config = dict(
    tie_embeddings=True,
    beta1=0.95,
    grad_clip=2.0,
    decay_fraction=0.787,
    batch_tokens=65536,
    doc_mask=True,
    steps=5600,
    dataset='wikipedia_en',
)
Each number is 500 + 25 x the weight over its row's rms, rounded and kept within 0 to 999. Layers, rows and columns count from 0. Numbers have three digits each. The size before them is the row's rms in percent of the matrix's.

# layer 10 MLP gate, 704x256, rms 0.0871, rows 483-554, columns 64-127
098:500495522498502488487551498470472507549504468523513506495479513539465506494520462479481521517489480467524503483496474478479491484499454516475511460485465513523495480519508523449513457524493516
102:496484526498517510485500520531522446517498487522535514491490555539481542486487484464496464511511473502481518489486513541489474514504538491478473497492470490535463476523475492524524460471519442
098:484462459496492477511477505514467524505474482507524494478459533500475494498525495482483489471503513493536524479471501514469473491520511517475513494476454541523468510509546508437475514505544482
104:488554463467480491496523473530505469512514517506486472491494475482511485480528483511525493510493521503506535515522489493496488494496530481509498480451521508466516475464515467494523479480492486
106:474514519459493480489513519487497488498510547482498515523492525503448516502543517508510493526499450464497512493495526509476465475518491487478519508479515487468469498488474504480528482520521505
100:515482498493512505520505444544540519534481451448551507481472484488490529529494507503469473533518491507483521518502506524531470478479515456490507509447472506502495499488543487506480521491539510
102:468519509510482519485485478526537539562447477503465497508476489480494486540546507482512480518513516506500452537512497475472532575510480528527512491488516505557474459497508453517503464523506524
105:505504519447488475475473559524512516500474488531514536512485521484527521476534512499504483515516478497474471497489497505514491538531488473452502520490484539527499486521475497500546475471516512
106:486496499512456486553507491503506533542506507516494509513463509543516506529518525509491494489547499470505491472485466492451491519506520438508469532527499471479481483538473494505472547525504514
100:477516452484463450513508491530510509493493496490540531494542545517483550520520483485467455527476482508535484523522494467479485497505470506496563509474505510484477523556497462489517472497428477
101:508464520530486486516506547506508504471498521522482487503504548525496517511523490467496511513522446509502452537535513496488510506503516484471516479472485477478518510533493486473519464463497536
101:520491503466509474513500480482517537461464469465502494559463530501491479500486526536511523512480518524475536523492457465461525488496501479536497495486537513559518488524494501492495490479527505
096:478495510495528511523450502491543507498473501546477499508512535470507491489520538514472552468490493469486555511471463494487500524480464457473521500532513502569494510501525480462504466519505501
101:468506480512533509480515474491504493507514492547489523521512522511485497545513458510516499473531509538520515518528505485433514520464478493522493522501523511501500502474497523511484526509474484
102:461542493496508488454457478542436458528516485488514517521546500493528516494480482522525507522504510500462551544561487491470537515492493510455507496514497453487491474541483496493518490493511507
103:501525488470538533515484501509471506513536553538471501481524470479480495478513475528497499496505473472563458548498494439494521504494498443531486513523496485511518466504503457519517478485510473
105:480521505458524488455509444503460508510527515498477517512455504457452502493503483514489512493485487499493477490509486519485490516481458469525493537485492459601515469494489455502498522523561506
099:528505490500524448511497511539494511484457468458500510495479480468484485517496515475496501446505511519494512499512505492498519449501523489516547479511454540503460514521481473471497527519468521
099:535513535469488517527541482481470464492435476504452508531490520491495494481462467494498499465522515496542500553536474488522509518519442493527487502530475468496438453523521491505517520501449478
096:544469482541524513455511495502543539515471474507492479482520522519488505486512495442468498502543478511479511506511543478514467501485486474503480504487467534513482526540476511509453481527483469
098:509498521497496488462506499489474486526528549509570486489530494500478528503577504522461467494508494505510499507497499485471513490531438529508520454518529502510519499505471526488501505509492497
095:491481458486516466519478498460522535477496460468513554456464523491480513495502512459520552528528422494489501480489473473536486504529499524489520517505487500512518507537520453517531463438506567
099:489519515490469480506493481483446467518555540501487539469471458524514476518514463478486499530496467532457532498487524518527549504518443471519522500500470496505464531526476494480536544499463485
101:512491507526461477496465471521533525499491527473547500489493503481488513509501495499495508492496501533487505508478500507461520457497545512517522548502524475521475517560540500532504550498515478
101:512472491474504538468488471510478535496506501513532516504504488498525513529470514471469508509466524505458504567490501555445520496532511502477545511486495492554510537504489465521515493489520467
101:479481515471522494527554469532496536486523481500524519497518479550489529487500521520476519478504537535473507513513531506503522479512513463516489468508504499520513491464481519484463558508485502
099:515500530505521503531515526517485526471527556528494529518516529448487466519486493504489500500539508510504525478495509488521504489504477487495509506495516489491504503506508464525515533517491474
104:467539556499511495459501463506476515529507524548527498486470508551502536508488521501465503489490511492478507529516467507500525525459493448448486545476516523504493502513511504498511532535500516
096:492491503526482490486493481559500514466499499491521493492492488507488543513531476477513510481497540499510523575504474459504474445501502472503567488543452492494525527540512461472474474454490500
101:522504531508464500446498493499470486559502460557478483491454483517486522484474503525468529484504447476477510533498501497479516517498531454524485477434484501523501467497463499525477521501587511
103:502523504528499461509465512497503486573454528508490483505486480485493520535482472528521512491460467495509473499506491466498498495504477463512511513479474540503488511510517460463491473499515501
095:438524502477492511475485459490522486495517519498480543513485551522531512501491492521479483530488493510506518494507497479514504455535467475499504455516498467499544530529521510507497497506511458
102:458518496515526480508532512562498501499462513504472551493504482491527534502502495534539468489501483472527497517513502450481505451512509442510501490481487497480504490517503506501483507479524472
101:449483499450546514484502514546517558523522480490492525505470535483509487503485523465463511481534477490453511538473498507542486491496476477502524494489508500497449482508465473509461468483497518
098:464501479485517441479502499473506473502552502493481480481516486500470521494548500506469484483466480495509482511457492510442537526503475507493513420504481512477478495565478518526491475526498499
108:467499535475495488505504479566469474478550500491484507516460541526522518502523531488454542492490474531483503506514481542437505472477490458550513491473494499535530478515554512532481509466550465
103:509521499485446506499491522474502500547494490485498504505503533515514512473504507517497518476478490518533491501537480490481493487486515465527488511486519489537525505485514489506475531486494472
096:449466523497532528486478505532523497514498476455498494501458529524479510487508462500480489524468530500504454472490501482519526505507481441454499490515490519497513480527501518503461454511481556
094:467540510510497495466488496488464484474521539490498480501489508503486520520565473465532506483510491486490497494467463491492491502498495475521470487482490473470487447519482494486489532467523515
102:471485528474489443470496522499495511493533518520527525510489538517522501516502487501500518507499478445509498516529481502467495466501491520486525512508515493513508513588500473514500500492508511
105:491446487453474510482545480570499521537529508513465547473492534516484480474491506494482526507501509501516454471498525507461533510487502475539517531499535521533512507483510483508522527517525498
101:478522504498483500447493503529502486510521525541527510503503480506504541492533495518520508499528472493478481567527477539445526538501483490500502550534523480514514471510457453483517502466469517
098:510526522532499535509515544527479510511464520491517519437514513511525499538489539486480526481537494487488467506479504554459481461507514489484510489495539515513513529522519491528557441505501476
097:449501522497477513490526458544504505500493510502501530516490492491541485523498525505528505477499430468502507518534484481479450531484473516528479542491499462494482494506507466513550528503542498
098:492453496467508473468481507484533537493493516534463513540494551514469519482537492533457492520456480500525518524523465442507494524475483500502533510473487515497537510512499462560478510482476479
097:478502534496498485507449494502544539501472488476535516499503475494478459481583499482480535497549508499488509472508478478501473464467509511472525480551507497488558532547495462503536510497480507
097:490552482514490508518454531534533514504519478513514516514467540498461536492525523490466535489471473506522481470467499549479484515462452528532535480457470463495537486509506511561514492542461496
104:497503461531516455475483492521506517495450468502469494538497557491492521525487537510509514500494498516513488513485477505526460488530506489509502519480464505500427489556539521548523478552496556
098:510537477470511476512514454478510466493517474489474495488531524485491456485504500473463544451482471530519523499469471486486500448519495491519516474493479520484496513492511452487499519525468495
101:492464492482449465502464488525522524520506491501500510516494501465506506493509477501537480516487521502508531516509524506482472485495518530508477527453512486528484459521450464506482515504524511
101:500490494503493483520465500516508524490494472528497511493533512485466510510521476503493527460509484482506487545526532498473469505488519509503510474534495510542511479562487475482535491501523517
100:496461516513511505466510492510456511511512493475544543511540491527459525521510446488507487512455510474513493497490574477481491550506482489509486466480459458468472492503517485523555489521524546
098:522511451493489503528503518522563542516491520499533532521482492521508478509518517455487520511522500495502496527543530515474520444499527495551511492526490527492463462463479530483507555505515539
103:497495515510527491503486511492505528480550517501509481470477497508551519540526510479454495491483530549517499496509532481512511508512535501547501479484534502550496478520499458540526542493520495
100:494457488515496514461526487465495507506483509476528598513505499540512519509533524481487495514498465517496503525460505459487492483480508512532489521522486483519494552522510487525516522507502527
100:491507497498533504499515482534476498482510512543499528493512561459485501491496512503488550454504475505459498500475480479486447525482466509501506479498501497506499512477498479489517489508526492
103:444505489475549502477470542548470477489475502464503565510487486520456458545484478486470531465436483534505468509508498483521516469515492480488529475509526505527494481493507452525567481494468518
100:493480537515501473509541594487480477512502537498454504468486533500438557485515493493495491506507496517541494534452486485492520544540515471491505474512496501510493479485543512464503503551504511
100:485507471465518476541510467509469498550489500501447501521536537527510460487529502543498549479474520475510513505485510477502503480477514494528526522489542484451551530543546514481467478507518482
097:524464487504526479515541456513527530493522525507473499502506488498497522500496474480463527453482467479457542536492533521512502526440500508491531476509535539546536485520533522486564467531516515
096:497506504500488504501508505484451535516537499517502537466515482472465508515463461479531492505554503484501473540526533509476546473497514471508554500483493509493496495501508545516478524480473509
099:524535501520519491530510492506542502521478499493541507484449517494512553547474502457487501496508529456477499517544489442506521489488520498465501457493497487483520511520501442516497461473506543
101:499492450502505493482498488487474524493503540456479528519545494510469479500550497493520523473496479501516544485533519468516484478479517489522504481461522503503512490530505484517541470481498519
097:509491565500478490504509531493543522490489433475498488547467537508508515497497515502513512500444514497476475459529472487493503522537495534484507519509536501463514515517503481491494506495548526
098:492470503503495511455487449489553476528500521475511505540486502523510492502533517453465513511540463516506447485497488490505507525511472488557540549469458473505487480535484500501510522500504489
098:486508550515495474481496471509490486529483505491538508527492475515509507492509510529450500531511503515477525483558500514461514490511467482550488511502497495500454504519530472499513511514529487
103:497478495487531483448508513532489500558477490502504511465503518528497495493525504509478474493496523475454460503518463506436488494489484469468514468492485535480482514489524480532486519521517502
100:462509518512471519471472485500520528517523475522478496467493505471532453505507543497523499521511548471500448530485497478507447501478507462524481487508519491512504488498524514482498493507508537
099:514518485511483484502489479520506500478488538528499497472487501463475480501523447479500488538507526489463541509483483489508564505471452497521484499470511512506496523510430466478508509528451477
095:445494528490468461491446477504491514521429499515502527513464511492496511565486485479497508502511507489476469505497483485501489498481467531524539490519526533552498512473495446499505495535483509
100:490477526525486481542495535508519569515502489487541497507497507511453496575487477469460475516492472505496504520485536504482509497500471513499509513528482497532533532495502497496542510522467497
103:513498463505491465528491520500518534510500464513540493522514489497553508505526506469495529512523517452451523473468519470467517481476500489526503434515512473542465491463495509492494527485447474
# layer 10 MLP up, 704x256, rms 0.0919, rows 483-553, columns 64-127
099:537543493477446508523494508483491495472486481527431513496467459466485498485506458482555512485486538505529498472520538533495496564522484504488520512497527503495495466470527491489462543509479524
100:481524520503520499528485496528485518482505504522524523480527546524460492503494517526483480492483468539492510507529525498469520545468517510474503502490499462492507489517454487507529487454488496
096:496521525507480509496519502526485489486519500555458510547512500464520516522501460501466513464530510493477482534446488504466525513513503496512462495520517519521506479474445519504504507457488470
108:496463451518505484514505539513510516502500471496475505531510520517506502486501505520530490509528477493494486505483545508521571537467490514494452492539478510494502494522486500526459451538499507
112:514486536505506502553502485511482466492496487483506476490497491479497473487499480452472521524513550525467497496468474543538517485512449499492496471524493554517553499503523552482511511469484555
094:512499506512528475482500496447507507472437492510480520505508468487519505510451483481481514443528553505483462494531479445513526498493481536569534511536500543508501535495511513556494489508487471
101:502523463457457482480512545498490479488516495471531498463518500436504484521564466498504501487511470517500503487452510535488486518527533540523516483519475511505521454493493503501466442506502482
102:532511511507470538487504480487480506506442506503521515523482458501541480486490531459509495479485504468526450504503477477475515507516492515511508473498489458474460558522493493514520559507525502
107:468484505472487498502473515519517556510457487519488502523439463490437505468488549563491493497492465480494506493507493499477476516456560454492480505495489502478516521465526487520509505492487496
100:469511474502484499485504482471526517479492474482492508510504542460478498534469525506449525504540485507503483482560448473518496491483503514519518502479468515511512495491515484486488502559494508
103:519502525508488498524497514541504504547482468499513493489517506496506500504515493515487511521511517527517475493467522537506502493515501448469474542574518480505464486550518520506523475508489479
098:499537502505515486522497525532525552466481502485562514500450513491497489528507498471439504467504506495537504492511528476514514524538509459517545497500480542506469541511456516505555489514501537
092:493497497496477477503465542459500495504517522516474519507501496482552477504546531474507525494524515489503522518458474490525492488510501519508486495500498535459494521536522516553493495498525485
103:493510514532483557500492457537499559494522518492490513480519490500510520515508536450553474466484509519478513502501510513530490527469486497478482470513492500433530516502500498519492488535499535
102:518524490493505505475488526470530492526548495518530491508529490470513512494506478496486555533497470488576513513566494490529510506473505455472490526508478506522497495493521457494504546508451489
101:472500499528457497482504499479487498497580489490489523497489489525467529441503510493492509503467476479508508465478548477510482545515529520477432536475510471462510498498453516517494486449521500
112:483500481486506507522511442498524491532485500507468467529511508523507493464483497512509535501531507510444514484471486490534471484503486470527513514494532492487554520468523516557508500510450474
101:502534483533467503509529503531522550485507495510494523484514534483489523460532492458455481502509497505520455481511463524481487489487497495489542496470499501491538475486483479529478553541484489
096:482481511454497536475490497503538520530522532514509477513493482479533519495494487489534483499493496481521475466470531493525498502539535500476508485513541461483496428521492548477483462478483489
098:525478525489535466480480516500495511522461523536487450497507505497508512487472543492567545503506512524505498519514454514477498500491478519507522482525507502484485546491491502475496512513485515
099:515507461528523473498458513469502498482505481468515506511495522523544510469518463505470505540502468527471495505535543471484510503515513558486526514473521477510486480526497489496537482482532526
092:503529502481522528491477502474525531517483488422455486484434472492555519511505534492475504465514506514501487537475511494496505459492461491488523502541508459493495485513501528508489494490515459
100:477489522477512504472502492515500499482506479524541481529497479476525491527536516477503503518502526480564483469531502524518536503477494459490526520544471470492475456516508458525531490491505515
107:534478507498584458527523506532484523477560469521502463491530527493497484520513504524482481507461511503459557486566530486476512482490505500444502496487471472453522509469524506496478520517505531
109:492531474536501501548551494474460497504483520504519486493518522542503514527503503484481510509510486515504517510498478555470498471485544456485521518511448499512541481524481491582477501485502486
097:414549523499547477486501470477510518521474487483510487508503529522474501513506503531503500505490523497557476444503537513483500504539492475485473510498517488508504488480536504525495500509531500
096:506493492498510491481440520467476507515512511523500526482495521508513462491551535434471525489545446540497505499479507474536458510514498447480451494539495436519428477524476453508494496501506511
097:546488501513522482517500442510543500492504475523513501524476473498484510478517464487453523541491506537511512484488487502523483477486508452515468537545503500479497519535530523500459476490473525
091:516483533523471514482455493567450482515504502517516470507518471455487559481504539470496485464505513486445496543501513500482504453514554465469447540497491518483494488502532499473498508495512459
108:551507532514509521500536472494453499533504518530487484468506495547498542473503509495480516503518434492476535489510507498487514521518505449512481497485484519500524507499502559503515508534485495
108:487484517489486488525441501505489538546517481479481506478496490471538513485527501477514485507478505469507517497471513487491541497487504488543524501476528493477476462484521487476539504488520491
093:518479504526523474481482520479453470474522464447478487475529505519499539545514518471483505505499486520527517518460481512471468505454442540479494493510492494509497494485475505509495463526483525
107:498537485476527522503501463515492538544453461509479523506504502483488515502498485524501526476450447537464481465522516495484496514513478520525531530496454510455472514526507507530512533525523480
101:456478493495509543474476521477498491510492511507442436505486484454508477551496489507526515497498539442468490477488518459508453515453535441500538492497475550500485450479510491508505517461490493
100:466505542486494456534505477496517489462499489468475476476514515461459489488510500462473523541486501474498498541474504448483491466500532458521523498491535502511477536511523478453475527494491497
107:501489499520494493498516463495482498477526483497474477476514516484484488505478500457453491490483482502496474477510551538474516519534514485524558480464498505519541473469491520488522458464537528
103:507519510532483475569555461523472492562474517479485533499510505468517489490426492510564453502529485482464540531490531527493503502501488511506487513514479511502454515489484502497529504459565467
091:512527486465460498471505510522512480507491539454478520487511472492474513517489522483548496446492505524515515494496505541500511524504519505472541506476503538491472472497497454487503496506492493
092:451493500504466495499502529515492485504519534481519512523478465483482520527488497500507443521486484508538457524528526498469443470508495546525471454508510503512537462484483485473470537510507523
099:506483536495447494520456517538488510492455458494539528497464495488500534553499539524535458487477502448540503492522499475517506480527504479550494501467461522491481533493499494531495489501485456
105:498543497472508542486496522497525507542478527515483548504508504437508517533519507467518513507555541487530529503500522501486495500536488497500520508498475542481529559500501494466520528512470526
098:508454502539550507468478522509517557525500544489527521524533501524518451477490533473501513521520457494525489520514536501522497485488542487500514515467488533557518470487495498599499527482551523
098:490532549498502458504491458514448512541476498498511508530485499495473486515489476514527504475508498498496498502493509487526477530503511473493471493507404496481537512488514492526520493516518509
102:523500552490488485452515517502487519514542543530515478481513516480512547488455470505503524531479508516555497487474498511477506488519471470535480511546498474497479486467526487569474550460513491
098:526455505506513472504511526486513500475490510520544524472509520564495477425482495523469524480494484495538522489521472451475511453480505523486554476485467547533447515522490465519533527462481496
097:544493489498497485507501520512476487490471502506507501514521498471443481472471498489498550571458438499502549524526430483444532533520516488452492479474510523532520490498494482459457509520497508
096:483559572485555514546513534485526507524466482523486511473502564525486513524480551533525529515482491519475468488478456523502505462465513481502521513541508554518507523532481500503473512503453503
109:479473518519513506508497534473464458506495520494511559510474452535560486512464512532533468476469503457508512492470502484530490518524496513519477519502499507506482532510492488444512493488462520
096:505505527508482500542518511506494478456543505507498489527485494462522542457505453465477501509478519492529522503510475487503486492441530534492514479447534494489476573509498485525471505498510509
101:502501565542503482496509467570517492474492490492510513468477472505493466542453516481463515494507485542503488474487498514508498456515507470512509516541495449492503507510485479470527478467492500
104:539529534527489535476527515488495505522479509486458516519517499471496482489490514478500527502529475498506561512549454514545470523536489495533459517472439498505460505525556501520499519529456482
101:465508497541494476530467562507474477511498535490522510523543514526559545519523463536543487508550459513500521483512495484549512481497460523505514474482462509480499531478516521513486500482491516
100:526536498500495505534483526549536462493483537451516506456518482476491477515509523498508495542485504491529480527517507482471472522511492500495539464545500479530483491502539499507493528491530466
101:472512500491525494508515493510481475483486490528500495508523548480480498474530498526467503504479485474526477486443454475513497516522471496545500514444497475476487450492468505501512442493533499
102:488520503517523499479501482510518507476486504534494571481493516540505500486449437449493458500507515526489553525471521492504539509503453492486479475491484561537508474441490487461499514518468488
104:482497528514495489513463505507478457484492528509442517466521489453500528530501531500492438547436473497499505511460498470493442520498466486530527489490497487493468480546498533503516508504449498
102:510504507522497480503495472494506501495530460493465522467528553517467489520485464496531482469522430472494508486521548455541520507505466453504512525460433466525445521509461480494505497473492468
097:534494499500519528500487498530445534467508525467507510514495519488505530512540472490484457482502486483481556481502450501525492496540503488517517515501472492498450494518498482490511527480493488
100:450509482466519501487503490443449521479495519474507490506524504520546493466517485466522537507468486493490473500484466499500472494492512491505509504531515499506512485485499527532561502510497513
097:489484489523493527498495512482516476471477498532494519569559581501484495490488496521525535516483509530496507514513510498473539544522526483521509491476509483463551507509477491513497499522489515
099:461520494470523516509495540506511492517471479511498477546464489507521492501472471499528513518464525555483511487458474466506476487441482497526485520547519550537524464473554491508519507534480486
097:516476492499506512493502494473534534470488467489486512543453533483474445472468536484515536512513520510472506487511499483472507507476519516504499499497511517526500467480500475484501542501526483
099:494489496481519494500503471511506510529505538513506472496454463513463519527533482521510470556453498555506480512495498541481469532505512484499479498499493451501482483488495502557490538461513487
094:527533477505493493521487510500551478450507509525448508506521514545520433460482491506483535505503488533486490443532514530555511500474510524449472499500531519512530508521534482510497470468492504
099:472485499475510533515482520491485503514552536470538496526519503517523514512472485480492481502500507491507548530502512488493515470502523509489527498506496492464489490482493531536460502493490457
097:437516541482519456465533521498547499500527479501432457460488528515515484491510514494502509540519500530500502482452516545465503526484507531457554466503513520459479522465493496475504501513491526
104:518529461464499516498510514498471491484466511510511549545500490479554543498440536506531518512486483502537547511526531507521510488483508499490560507502496519513457449537447508489429494494485478
100:432511518489508540485491498509495472503504483485471524472502511531496491499490517526502550465533467525519463504489505489480497507475474554552519494503546468502485491501500447518502522523494484
100:537515523448519519507456478525435488505487513487490512534476512511504503454488510499514507524522508493506510528500507501497470488472520489487509496505493474464477482455533483512530511491514497
098:458492494528481479480446467480503555501494477496517476433467510494488502526521492540484536494484530510473475469468499511503520537495446473452451518495498538525484497468535486470448508485479509
098:506524463506528471511470484472487480518458512512503537500472513538480490466506524508442524522506503480568507458528502509536509515464503431499472508499505479519505535492507489527482481508479507
# layer 10 MLP down (transposed), 704x256, rms 0.0864, rows 483-553, columns 64-127
097:536484512485541508483511520476483492514515494487507501465522509435523474529495490465480468502514525505456509487521481501504458465475492533509509522500532449478498477483517463473493488483465511
103:493514468514468491499507501512511506499499477484469491492480515523492501526512514488485520501482517514470485464497500463508544453487493502514450526480554527485485499495479512472545489530452479
097:488494493467514527495490521497525504503509490491454518491483537501516455505491487499531557517433459482493467523470518497530507475491506470473498525485503488459521494546547473534506521503509508
102:484504524518508450486533489477499441531512520483515482510516485500426457477494461481527499525525524484496522510519507498504546494499441503542505454498458495449503429506484499510560498519527471
109:537466535492508435502479500515514472523494510491494518473468514518517514510479506469485504495507493547489500471525442512476491465493517507489478486533498545564545502526502504536534501528505487
092:520495501431449561507477473484467500551534481511461486514539562522468487484481499534516558496536514516521533483527532540519493558512487543513481516500531502468491503502487481489497503487530524
104:510524491495465526538522442496474470505551519496487483495525515498533488480461467510488473449456482505467488509531481525484519499504503546518505463460500486435497499514491535549484497508487538
105:486486517452497500481511519452463466497545482499494521511468474489488476483537455502485518497490529543479511454479481500499486470470487520501468509497563521504531481517494504549500476505496521
106:505550493526508512551453477467487491500499504435478521456504480534491521520482468498503515507481518537475498499504456518517489486504476486488516487507484492502561502500518468507508481496512471
101:520464512479497516515478490489515490467479505528507507495486457499503536507493494503506499523502526470475516535472461490506484485500458500465519502514474468530515493471502466453502481449466503
107:514488536521512465505513445529507507459450493525502494508506500509512491494492503521515534517531463489482533492467472518517486523485467510483486480485502490514512483501493538471495488455483395
096:522496522453516523520473493528485455480473528462467509516548494535515470478469533513473523511502529533528494463465506487500431482490492520536497460549520463533469518453503482561434523511530466
093:493527535523543539482486465478518488495545513491523494533512523524475497511491505494547482505513468509487489481519514513502488501560472458516491523535522497533532522523424503454509474474481487
104:516540471484514500475452509495516485515511512549506532514488512529491496478493480521494505503497543517486490532481499502565446502517468521522490429489532529502527534559498521513555505493475517
103:494485527485497479524473530547543499526507489447513463489519533509439496510567495508515493508533543522470534514482497514482510496478490517486535491486487465429500539491525528540499511505504501
103:547479458475501463521492511470472501480475497494505503521507470539477484507521506488567473473520506507489531541479478505482521508534494494541483489537461492500469490514534483514525461524494477
106:494507530490508486477521505496520501490536524453476543526512492476486479485493427492531516534480490576478496511517465480542510505508438495488509501526496514454488497518472493523509478498495508
102:437530516538491519546500471524525532474553519520490529496494459536460497526482556536454473496506488565497491495471510527507511514492455499502474482450494455509518479497469480531515472505487493
099:568502489520506486536546505504486459487439513460467508482538528473510513480501511501532509522473523507466452488504487464468513529512523554515504461470531520486528515432495492511485500550524491
099:526501503459552495523469495490496492521507517508508497522497476487523492521502472473509500504519459488554486537483499562503506501458521456522492463534534511514539506489506465465487474542449497
100:500485496519508504468473477458504477455506499564473485513532511498496469540471490458501523486538495460521485494465514496540513490506451528537484531486496523516572445496509492470469527510512512
094:493442477515531472542504498520508503580505479494475502518469531489456471507485482551497432506454532514486511518498469497505459480525514507513491484491473515484506486497522505487485528522471482
097:534499527533468542463502480531480467510483543495482510468481517478504512463509463496510497506486495503471474468547515467516522501460489507538496510468505479515459475492487497510513467443489505
110:490485489496493491483480479511496532505489498473456496510509470526463513516486528487482474502479481466478507473477530497519518527509511533494547471552493478497478508503510558501513466473554496
106:483514500487532507467501494517503540497481544510496508468438502502485505490508494534458463549501510466507499484534482520464553478497513500502541508461485514467477490504499505462527513461471539
098:497551502519516481480539516543495505527526480500489466504493519517503509462492525511511481524459493480511503496484485494450536503524501494536532514516509483481527494524480512473507480507459473
096:427472471477506503480514496476528480467490491509533492486512501500477484464486501525482522543515518489475510502446514476492539529518503492497493507528495547467508459448533519502525507508488496
098:485471494482474505495515504516460493459531483479474491524490528519486499483469499515473541514483496508520486494478484490511496501489487463475523504487524479480501521539514541502502541483487500
094:471484521470504470524516493527520506446459512513504520505479497492533549533471498491478512519492538531565478487486504453490479490479491539503524469487494517530502527483476518531515475527519476
094:524516485505511471476481470411547490545524517527509487466515521544512493491478500497468512469499490510514486517495510507524507446489461496477482476518493450524512490451493484482492523516517488
105:532517511521513477524512477518463499483515508517506486496521523490461534506556497465502477482475542552487445519508485531496512499490498530497489448524524531497496512475505534503504496469451523
095:522534510468540491517455556553513504466466532512542524505527505504515508478530523507481483482497521531501517516480516469486487494506505468496510497521528500481470519486512492492520541532478464
107:499496520461508505533517481463507511483517503508491468516509518502554487470475506519473476503524499495442493482519489497536506521460512548528516524476486508539492534474475505511515516501536481
103:488497490536465534490505506473530453532505493513500511481447523521522466477501531464471501487504502489508479542504497506469487524486539503485464483487522506549541515465477514525505515531515471
100:500495499468545487492551518544556513509480506549514526480480482502545520506499459511528463455496486496477526516447530500441500483508514525462527495479492462505463501524471516535477497476497493
108:475494509490514490514508506488496504509466494483500473501507469507537492534522513506505490500528499535525523491518578514527507479485505475496445485498505525492484462529508482479526513482528539
102:458460471497528482495489525528478514502502483486487525451501543492481486497597507476490493486529512535470531535501477518495491522519526523518485536510502495464513537505499534481499492472489495
095:489521523484540500486478503520551478500498494514522522497482526519523478495546497494513497486494512521506508507449509515494507470485503511523470536518506531527495446477546501510480471526502468
090:534506495477514506512489486490502488452467497512507498498512459531490509488485459544480501509474514539498533504503524500502524507459454486502506534486449497475504495478499513489472485499458514
102:498495514463557505479525553498492504514521486508451498501502502516503470499486471505446532509449520534566458496493523502505494497500451519505530552539488494474520500527536464525527541494497517
110:485501502449489501500505470504522479418496464490472452546498519493500491505478436485522499499434497522565491510533529515477536472482486519531529481505482497531484481529533503486519487501516514
097:501500544517526487486455475492478519514505481500496486505503505502505545528540498466502482518504520504499491481564507510490484550502474501497466491467508518512506497504507520470497478515460519
102:494504503516550526509534492496525481571493510538524544528508539473512480539526493545516491500483468431510481477489515528466503531480508521523485534488482484495510515501489525523497494503497499
102:493508503522516437530507520511540501507537505486486475513542544516474465474498465476475511487484544552520489496471495531466498460535571476516481482519489482499493500552519509487499472463529494
098:514523467510498523523480464473487494508486534480514471514482491475515562516526492514484504530452512507571538516445484518506518520521539533504462506522478426469525513488514532488486481497509488
096:507489473483490526493498480505510475464500498502529499514492496520489510494544506502489489482512511485553460452529482525528508472511545490523510520527510500487468517533468468495565469501481485
098:498501497458477517513470474485498475496493517478526501517485478496491481499520467496516470445529462498529517510530523466526503486483513500480488507481528509468479529471507525498498514480501504
108:480473479528513488520519471465525531475480491519487530487482505507494483517502503470496551490485500493543516491482509524460496483513525522518483487462558477496519505472540506470492522502490525
099:484517439469469478476489510484496495558495497482472523520550478495451512502473515531494495512492519537471490502468486474481471508506527487494497453514508469504463534541517486504491477522482457
101:463493481479484477494469475471506506522495515501488490501459505501523529470503468516453472522491489530491532499492460485517484505494501493536494472453490471521508481506502496529485521486497504
106:519505513498521449540478513504530526479482514517480458521440486494447497480491507507490486460480514501493515527454490528496506485491480460527501507531518487515502543518503508496494468482471524
100:522504545546512516464501481479474507495543465500501470539525502489520488496499517466455548511516525516497487466527553486489497485532482532533517439463514507475507511448490532517521468492510508
099:470494510505486484488501518505535497475524481498467491509487526517524526507538480479520509469521457520469476511525476475506556526475466515503534513479529530506515497469486497473506452539547534
103:515501477528504476474513502467470523513548516536497483465497516481489538499490499493470539511461507519435535505513456465490534508475510496491503525497492504435474500507530501507492523440465512
104:464448489501509494503529437515485499481500470540469471492517507520505490478534485490527529508514457469487468465495497509488474501476473520515486534472540494473490448518523515491476494529520498
102:535495536525478483498505484516501511470476528490511482485545544468470506467483477512493529459520532540502510516534438561491486449518495499533477485509509488528528496492488472477524532520495478
104:495512466517496477496478516515498485477476506517507524519508451518484498534550478535508526467541507515518497450501517489520513487476481516468531461461501541511532528543528459492493474450485477
098:499459514514502438491473485467529520452548493515499523530501489512488546541479511488527512530466538505493484497501557504511496500506514509455486497552530513454527491512473523448510472474491512
101:475485510537475480449462502493503469499513489531485534488491514484493533517506507510462525508492493483466556465472454528482535473463483498489512459520470489475533487489502474511550464517490505
101:487518505471472505550490478476433501528472481513495507507494524534506490525507502486504514510483489483532478511539480488506505461497495531519525486481475526521500446480533501535485505525537462
101:524504465504502485467515508570506504480511507455485529487496468486510544502530520457505542470484467539473522508516490490495475488488534490465505470517507517540499534443508532477473524494486478
101:506481512486512513466515526534521508491529539493520481533467484525566470515512468493541484544494477513547530425473511476497535461507501456516529483488464487487471490474489466458492529511459488
098:490544473538472511510513515456495526469483470515526498501505494448529524493513479490508486556473473514499515499503542501530517482498494504532518484488476453487496517472459484510495513507542500
093:508485511521493485436528526499478483495504447503552497471484499483562503526522515507483475522516477499527510489470522515461560493460458498512495473523507445516473483524503489487508534505485491
093:518527534491530442503506532520493519498500532483500496488543500515529506504535501489504465482473511494520464492513500512483492498522503479509505534511560535498441509524505511485488461489543494
095:497483506473537502474555514496484500512483480510461524508512523459512518527509523487488530474489475523539505494546476472482488496486463531482496481495553536531519492495508506467486516523519497
106:510515504528504461477494539500483545502518500449494506473533488529504486508528512469475491508520467483486480508451526500511491483532508496482491498471519574552489478496534478512518516533548487
099:480511527518521466527550491507511583480452526505499493462431492527488453474486489488466484458541495561481479510519490508475476510505525515508523512512481508498445570505515496474534486521493534
096:491502521517454467527478513494505457535513510492502539505514534501509560482512497509437467521472484494535549535499477461503473498556478496520505500513496457486504538540503520479508510468476512
097:503472502490521525513502498517494468459485479539488499498574495501536469518497464527486514515484476498532494508508508535455492491495523512511506492465477453522469521497498506506454503514455479
103:504495495513515550495506477473535516480503441501500510507510488485539460553490485489489510500465487496496482532496499524510512519528522495499478494482539471500447431518502480525462519534502511